Each number is 128 + 32 x the weight over its row's rms, rounded and kept within 0 to 255. Layers, rows and columns count from 0. Numbers have three digits each. The size before them is the row's rms in percent of the matrix's.

# up: layer 3 MLP up, 384x192, rms 0.0582, rows 183-204, columns 0-95
# down: layer 3 MLP down (transposed), 384x192, rms 0.0585, rows 183-203, columns 0-95
# gate: layer 3 MLP gate, 384x192, rms 0.0583, rows 184-204, columns 0-95
up183 112:164101114109153146129162117123115122131113119137103167160154176163071082169105108140119027120106065144183095186092034127124180101138128108122093124160116112117094097135139096147151180119107120098171149123129165064091102060143143124117072116141131105118103136116144104186158107141090142122
down183 111:113088147150134113092135164113128154073059133156172175114151094146107140106143141117110076087110084058148117202140167174136140125149147067129095083158087174126111083151126126131159096126114103074126085130169134156072133109152134131148085129124062111132126170055124151106142162110176157177
gate184 105:164079145080142149119102133097101147094198143113109088148143112139061130171167113133151089106106186184166131117098076136150214158131091156106175167172158086157066118172174134150104145146147135192167140116097150114125138128121150163101159117145124083113118176126160148127154111157156122121
up184 102:155113110092155125145070201103075129125124067165168125197101136160095175138093131175137082069135091145127124119133162171129189116143176108080096094135137167093158184108143132116117188164121140120140161144134109049144108099119050147120117165136173115151146183109118143138096123118139131084
down184 105:170154123116125108089095188178139169156102078206125113133173155165110117125183145094128123086122105133125153180135142112125187154138135137114066115157078198092177198104143131127114124106120175069173088144131114088150117131157139123105150165101106152181226144146082147099107174127099105092
gate185 102:149079156182149078155174125125192174106107155143172120133157173155138126138093136115124169105094102108130134185097099083163153115104151075064144159122161120145134125129147080088136195146163116148141180154129162122193148166140170106051171118089093160143121172151151097144158178150117139184
up185 098:071060094128134089125120117166165104161123123188189106153117083136156131146077075167120125136101110148138161118130103167102095141113140099084165101164175155141135177126100078090078161137120089147147153152165190112129098161136183142080147173141168197138106162155128123120092108124128125179
down185 093:147103087135126144210184134129132134071114186141195122087172138160145129127099152099146177139067052159128169199086102108148127096131119093060146142112155143129211104140182159110150116141155152137173118122154116128132142129144106112120131147130120117127135127129101104223121156149095143065
gate186 099:127103144119121063087143118183100144178090165200095086136161146079136150029096129116121086136172086165170095167179143091124130086142119096097112103154132135099120150134140100098145153145111148130120153159149074106119117128159128093105085139109102095127112117088184125091132140079166166134
up186 091:139105130084131153066139099164131160141131145162130132121100140110024148096096106138200119140112165116190138116079091083148138091136071128081124126149081119101154160169165139156139138114142106134145116122142105106143145143112097131096110142094126142113113099134147160076099125027146129105
down186 104:078100177080144164121165130070158099121200164163145119147108138128070073167163100118136138121132182169069159145113163117120114133107164084171168114161106127082109113109144141136154181091119105143181128129095187112104112156146127110103127117169110129177120098140118132052117141163118205126
gate187 107:119140080095112166161119112137143144107151068168116112134117140184169183121140076094105153188137092110094155134085097062142094158137118134123124111112171145123179140101146077112144109150113119125161102107123083094119123162119042104117125184166101140139145120112129118170120128178142045152
up187 102:168120029152168156123125193129135152065151161073145148121129073137121141150108115123130141117109163051090113111113112116141052119145166097135124183121139096092072115126146121122140149117073135146096123153136156125155132119164114157175138154123086156119159112163134152150145120084075139090
down187 102:126062137178148129094193171148151077137106155114099113095098152192161160126145094111088143127142150112114150060121162174141135077110114152050143114180096147111064169126147145121133160122177149160132141098175160157127073129137133092093144125129113134122158130147138175133177130133153157167
gate188 112:063172195099138165081170099097121159120131106079103124099138195122172122141110075134071111093123083152148092143141066134165156178141124145147182113127100110124135108169183167117094105137173172170122128105149118144153081131133155090164091151108188064128113128124102053131161130166072171123
up188 104:118173118151148111165098129117103118167126095085108132161108144217086109136152126165075081138153054137127099185095146111102060106116145092141167052130120193094139150114129125113169084089136137131144113151124129138078182163134125115121083109108122075137163165175104121145133171091063146094
down188 110:110158063174183146095142173082181153175121077101147138100092139160073072087113081086176071106099176097133110146127108121110154121094084144142084118136057142102170139064178136162127118098149061101127130138094088119102132105166162120109144087156131088150122175103149131178121139078162130102
gate189 112:133098086144105099117117160124083170084153097081162113124086161134117092142089127089144135123138146108086121112147159108055149132109067154148122145160147103138213134126189171144075091092084149120117126137145150176177095177080199133143150133166097108102120092123099155157080154109110105155
up189 111:101154162122175066165175105125105160142167084167041123092182118128125167121154108126077125172081090152095132171129073132113146149128168187103135080062171149131120135126105110160167127144165089128112133134147137161168157079145138055154108168126119110182066109168130140186164122180072155153
down189 107:154128063045081152153166130129156113123117152095062142165148051073089165096160114136125146138125131094169155174109092052124101134113148117128102090097132190095147129114141150148154179055141111101132127066140131116128107166124111134125159105044108159125104111138144085165178177121112084164
gate190 084:137090117157109135134189154145153138159182104105136146190145152129186111151126101157109076080183149082062128102102053142130120150124068123129120119094090173127172123181154135132091101103149126142138149074116192097152173124134086151120140117156181134071143153162193179147087203191135093095
up190 090:112130115111113104108078100160133151171169138172142144138147153152106110115176165195202146213123174158098112153140160149151075149124198117104098118100162168179074126167089109122120136168011134091145175217151125104096116095142192108094115149127131116166146128105152107102148162109156151093
down190 083:133117154131214122121076139151166095116109069163163102148114144069139172115069120113157136124128071138162143114140175102157117109172153122169148130124125086184121093141142091085105099197132106195080147070092087170106159133085151116072103093056100146153147083103173181130138105118115115162
gate191 089:082120097149198137176053100113131126119103082145097104162116113144102142151144085183138136184123116090124089173161165167141109111154117181134116097175114146108153162119143108137095083134154104108120121153157080096115110167156058111143141117149115120153147156056136155148071109084080112177
up191 095:119081146132132154175072155071111117162162171107095102178081049116136066138143106087155154149073105095107096155170084127066093115145129144208121098115102148154114175114079142120153085146091138145118179126125087053199139163150124117106119147138153154102180081108076091182089158132108110132
down191 084:123132107099106095133083166145180069113135143145148082143113119161139075167084163107160125127163118151114114174160150138212106071107132126170138084140124088090198155158095092127140102128121177165096132148141093128130108129099092156146084104138141100129051095155076121133160189160128201112
gate192 098:155087104193155160126175143104122100144154099167064121175146102103092148122125085115062143176152119159093152125111181183117131130148105144128136113110106126123111069135097157152139150166104171142122144181159113145146096145127173102159106121177115142085127140110132125169036150068128136100
up192 108:117133139195117169110106134107159141193079146102158073096163186167141171194122124103149115138068132103166109121142117122163173109115098112157122165090152158172100139123131086106068178131093097144122136131137121094101149159108060133119120104139124101159136148132132114129145088163111151082
down192 101:137122101085152169131116161121105158109156120138113123112093220117159067116118142083088136115108175160154105136152095128091146095149170126127098160169130139119125152138120200116103126118135132170102067115198106148081135136128130121132186143137159175073164122105135180129189133162154094124
gate193 106:142057165125144100106093125172120103136117138160126116087181100124203097116050162097133104144107134138125175155167084135143119144135084129141151105113094149152145112114154096139119169106174125162151066136140091122064154150152147128093137116090110110095132123131139134208111114140136054124
up193 106:103131147171104095144127153095120162096092072073136139196103116134152149150162098150160154185132061138100147085097117107101081159121117147122144097129079182076121079169155142135154075140134157090123200122121080119122121101137094148168137161128125099169075155104166113161143120087128099088
down193 103:159110132105090113131139133097117117139131139119088115119104155154116095100186077111143065192106153127089159145159146114146150121043098143196139096169171147150160059135122108151152125097113139162166037149125136122106141146062094137149139139084118130145140144177129096141145100155093123172
gate194 099:123085123100105120155078201112104116131136126089143114173093086120060107101183109124193093143122090130127167142075152157073169155169153126150114087117067129143088122121164122099080119182174112179123151069137169136124133167064115156126149112168121051136109146105081163112093089124177125153
up194 102:125170108157140215126095110139107126182185184151157142118079121106139120101114151102175131108101092153093071125102152061094128116068109115166154184122146101106143204090107166082105137095113148120141184162102113091076130113150144097115118147137116167155125126120109122121169128156142153128
down194 104:124208082150123138067180017128099169154138159112150116117106150128177113127087160187076118151139109123120118101120105110121083123136029139075122153116120114165179154142135153110164063093159102121101125162106116090132148095138100096147118150154133153142128113153162117131121119095203135149
gate195 097:130131127101118108088094199160100124055150179118133113144092155196175122125135103135136144094155127113177154168166144077125163142108120066220135113149125118109173115115094125090119116163082120109154148147133141105183147161196155142075137158165134108148139125139231167131075099118138110127
up195 103:155181161155191156083156120104147105153128163110159160142172135117186173157124196096147109139061141105157114134098130082075102128158134149071100126131142150181141063186128096141065094157180146149096173154127125074153107108061148143092144150078136116058157131060138125139091157153132137134
down195 096:104125133068200150148156151151094109139063154100155103130166151107217131155098138145122108106143096130122118146174138160124084105147151143051117140175103069163111131174146081105132078104177070075095139143157104099119112157081103186143148132067128104099158133146137148139135150159117103110
gate196 102:172109106057131133117124146137161114117116176111162114136129128115132067120154119139118134130157115140190146087116191142116089114156041063122091106160168144119090130109159119167125130161095120117105139112111157105140160145102076098113131132125109152174164147151176140121126145121139153127
up196 098:127129086084122082193137119094092131122098093130157110110087088136140133152170120125133111089085138160210162035089093101113083152122117033178166124114136118084112182111128155070169130081141162076157104105147123097160119152127107148154102093124087125094178136184105139154109157102122144122
down196 096:104181115113106109163125102142153157149120148127156127094130132115139116170097153138130166113123095147119114163142150139096171160127093169158130183181138078091126111133108118156138142102146109083154171093184178135128148190093178155132088139143108122054077146159102153098069143190123131147
gate197 094:104119167075162074147135102152127155144118140210160102174119140142158100131088135145130162073101144149094128140097102082129169104136140156157112160137157137213141182110155086152129184107130073079146096109113165101175123117121126093118120080135154096156131124109152208095079136160167129114
up197 091:086089195076166116104175106142088155155099115139101087139112102119138046175078098133114114061112111134113132110076075151163112122128093095168172148158153133163094112094157154127086138145138092114147163090108145148109120153094154122098139153171078095126117153212121126076083109121184135153
down197 085:159181088178148141066088149075025089143156153112096138157075105136132155120140110092166159152147138150085142176092177147096103100127142125088201094098116114108135108136108107106146152108153156114131096075072177169108172098122127169211177143180153173134107122092142145157151123130044126159
gate198 094:131098099164138098106108153139102097108194155121101123119156116117080115142102060159084095145140125103078131114176081150168129099128212141199143079158101157130090107160114154123078080136148160135150153151116109096102164197100154155123137174119130116110141134127137161111084095146112131108
up198 094:068110176141148125104079103090141094199080147066117153158126200109088096172159088163111088111157112127135081127130111099171115167100167111141096051146159148148139112107120177151107085137154121099165141082124123077098112128125188120111109128050151106132110159137102103153112129174139129112
down198 094:114098188104128194182131159174141118197133094177204143083123090170112148137144134141099079130136138100182130115164144147140097122194099107065157118100157163170128189061123129089209089151054088106124089119155087150106105093115146124169130114150140147084094129094117138125149162147119122129
gate199 119:099086127126178117077148176135146100145153130166122128122140146106174127097115024143143105156162127178057093138146098185165095137131141115143143157169168164169150143140113159095125198155138117123099144051120123129165123110091120204102117149064168080121136170133135186177103076106197180157
up199 113:099128157063151167137134104145157186118143126110188146132132166094141157180087066107132143163155124074082134103092153202190147066101130173110127158123124125152121081136110124130151173146159103115128150107092164110121122122158167131118162099155118120180151156150129159131133095116159091146
down199 107:129140152157152146125162127085112147073110106071150140198134080126092102076124111133154152169112095119132107105124167163164130164104101139114111199163149160183133173148089047101153145168117121133147179091080141152162129129188138148137140099144084152144137156148156183153153140117193128124
gate200 109:160112077149081106122124165135118151129123109190223125153101105156155214104117135148147156139061143172172138109119097092130144120138178105109135100173088138122102108119120145096051143139212188127124186116133081081099118110108089202139103140175153131092090139112191090114136162067134091154
up200 102:102132144172064118127203175114102160112185180158162148132149139128163137123106131143151175141101083167152145106154109168161126116115138121051122095193067097193092126125162137073068167102165210096138198128114119059154131139090091195164082146162155093051119072073157108123116156110140116097
down200 098:123110135110131150137101150108113094180200135146155099145109160138101154114179129139101155131106113050126192089068127161188099093148152120094129084149101093089150114148112151107131180172155099115140149084131101134110149115049137197128111179186140113110109108163117093107065147102099103097
gate201 099:111138146180177118078149087142095192134134115151158190122114146114154082129167135120103171153092117085153141116088161137118112157146092110097078108221095125118125109104121090109139149115168127136078099104091058109122115171157152129149162130146114137116085071124200078189090157160176175090
up201 107:152073105117161164128142146147132123106187153099090147136102120139152142114195101140124118156141178143100101153131134093070129114145104082155114131147098152117128109107174125137133085132102155162107139100129137156110152039121130143125052137170129156129180202099107117126050159157141190140
down201 095:118136119110181172123183121095068156106151122090133142107049154113090137169179101161149078063131192106154176112111121101121065137163125148113082154123164173146101147114192153113137113134174113206167129117111167136127113116132145188193106142155130102129046135141151112167084100094148063100
gate202 106:166113133143077061128171157232140134142122103154096137147152159107112123181137116097121116168097130093189098096159134093126125198164094097161103145083133124149112200176186148111118146080103107119119198103109099193105169151157136083123158144145146199113082119144170129104148110084112156122
up202 102:131140177169176128128096162132165104144120159109096126155090098128099102176133108145147156159153150112109084188133164125131167121206081115102192092107152122121146086120128080126092153126139109151135101166101147159120115115119119083159112133104073162179075154082046048106092141085126140142
down202 114:124114164128120074094113106202118150064057111125132124158163127145149119202172119084126138103105168129151080081213103124155093182083097055183103063107076117210135139185134131118122120133125122105153108105068170147103127108190146115136116157142134182157112126128100162161089070134149110122
gate203 105:121115187173132103154124097159126074118084141145166085118080168159094121152147165089137114214165111073136068158158125202149168088148111122151119115148150135125097090144118101114119106154130095175120130156174137149169151147106133110147097120145165104141183141125103138075115187116074103083
up203 103:094098147062133097149099125123121096141122160144025085137125119071097172166119163143143155134208106126126123106145137151125120090130105117137041132131132146108133064116143114105137135108093090157060140160159118111129122147130148100130092147092166146149227200155154145070119081118052113141
down203 104:140149204119125142141090093101090137163135149118158140202104104109161137173118129110163124119065106138216129141069138142114154162145146086155156104086106133141111150134120127121173164102164123105173188133107098118117159107169128163124173132112172152154110115115152136133159009141189158149
gate204 111:226068171122115103132095088150169077134178157110167100097174156150177133144119169133164123121174170152124028171135099122082122140118141102112189159136141110197132124116142092150120200129120180131101087153166109138165208138104160172119186112160110152110143151057153157141158121162141155162
up204 103:193095142105124084109156133165134078174185113108191081125120178143137103171125160147080071115155132114146063086154113162099107142126065118171096135153110129188177103128103085089106212128137132139143095162168138154135150098118151142143168121119109125156049140106127172086169148169186129153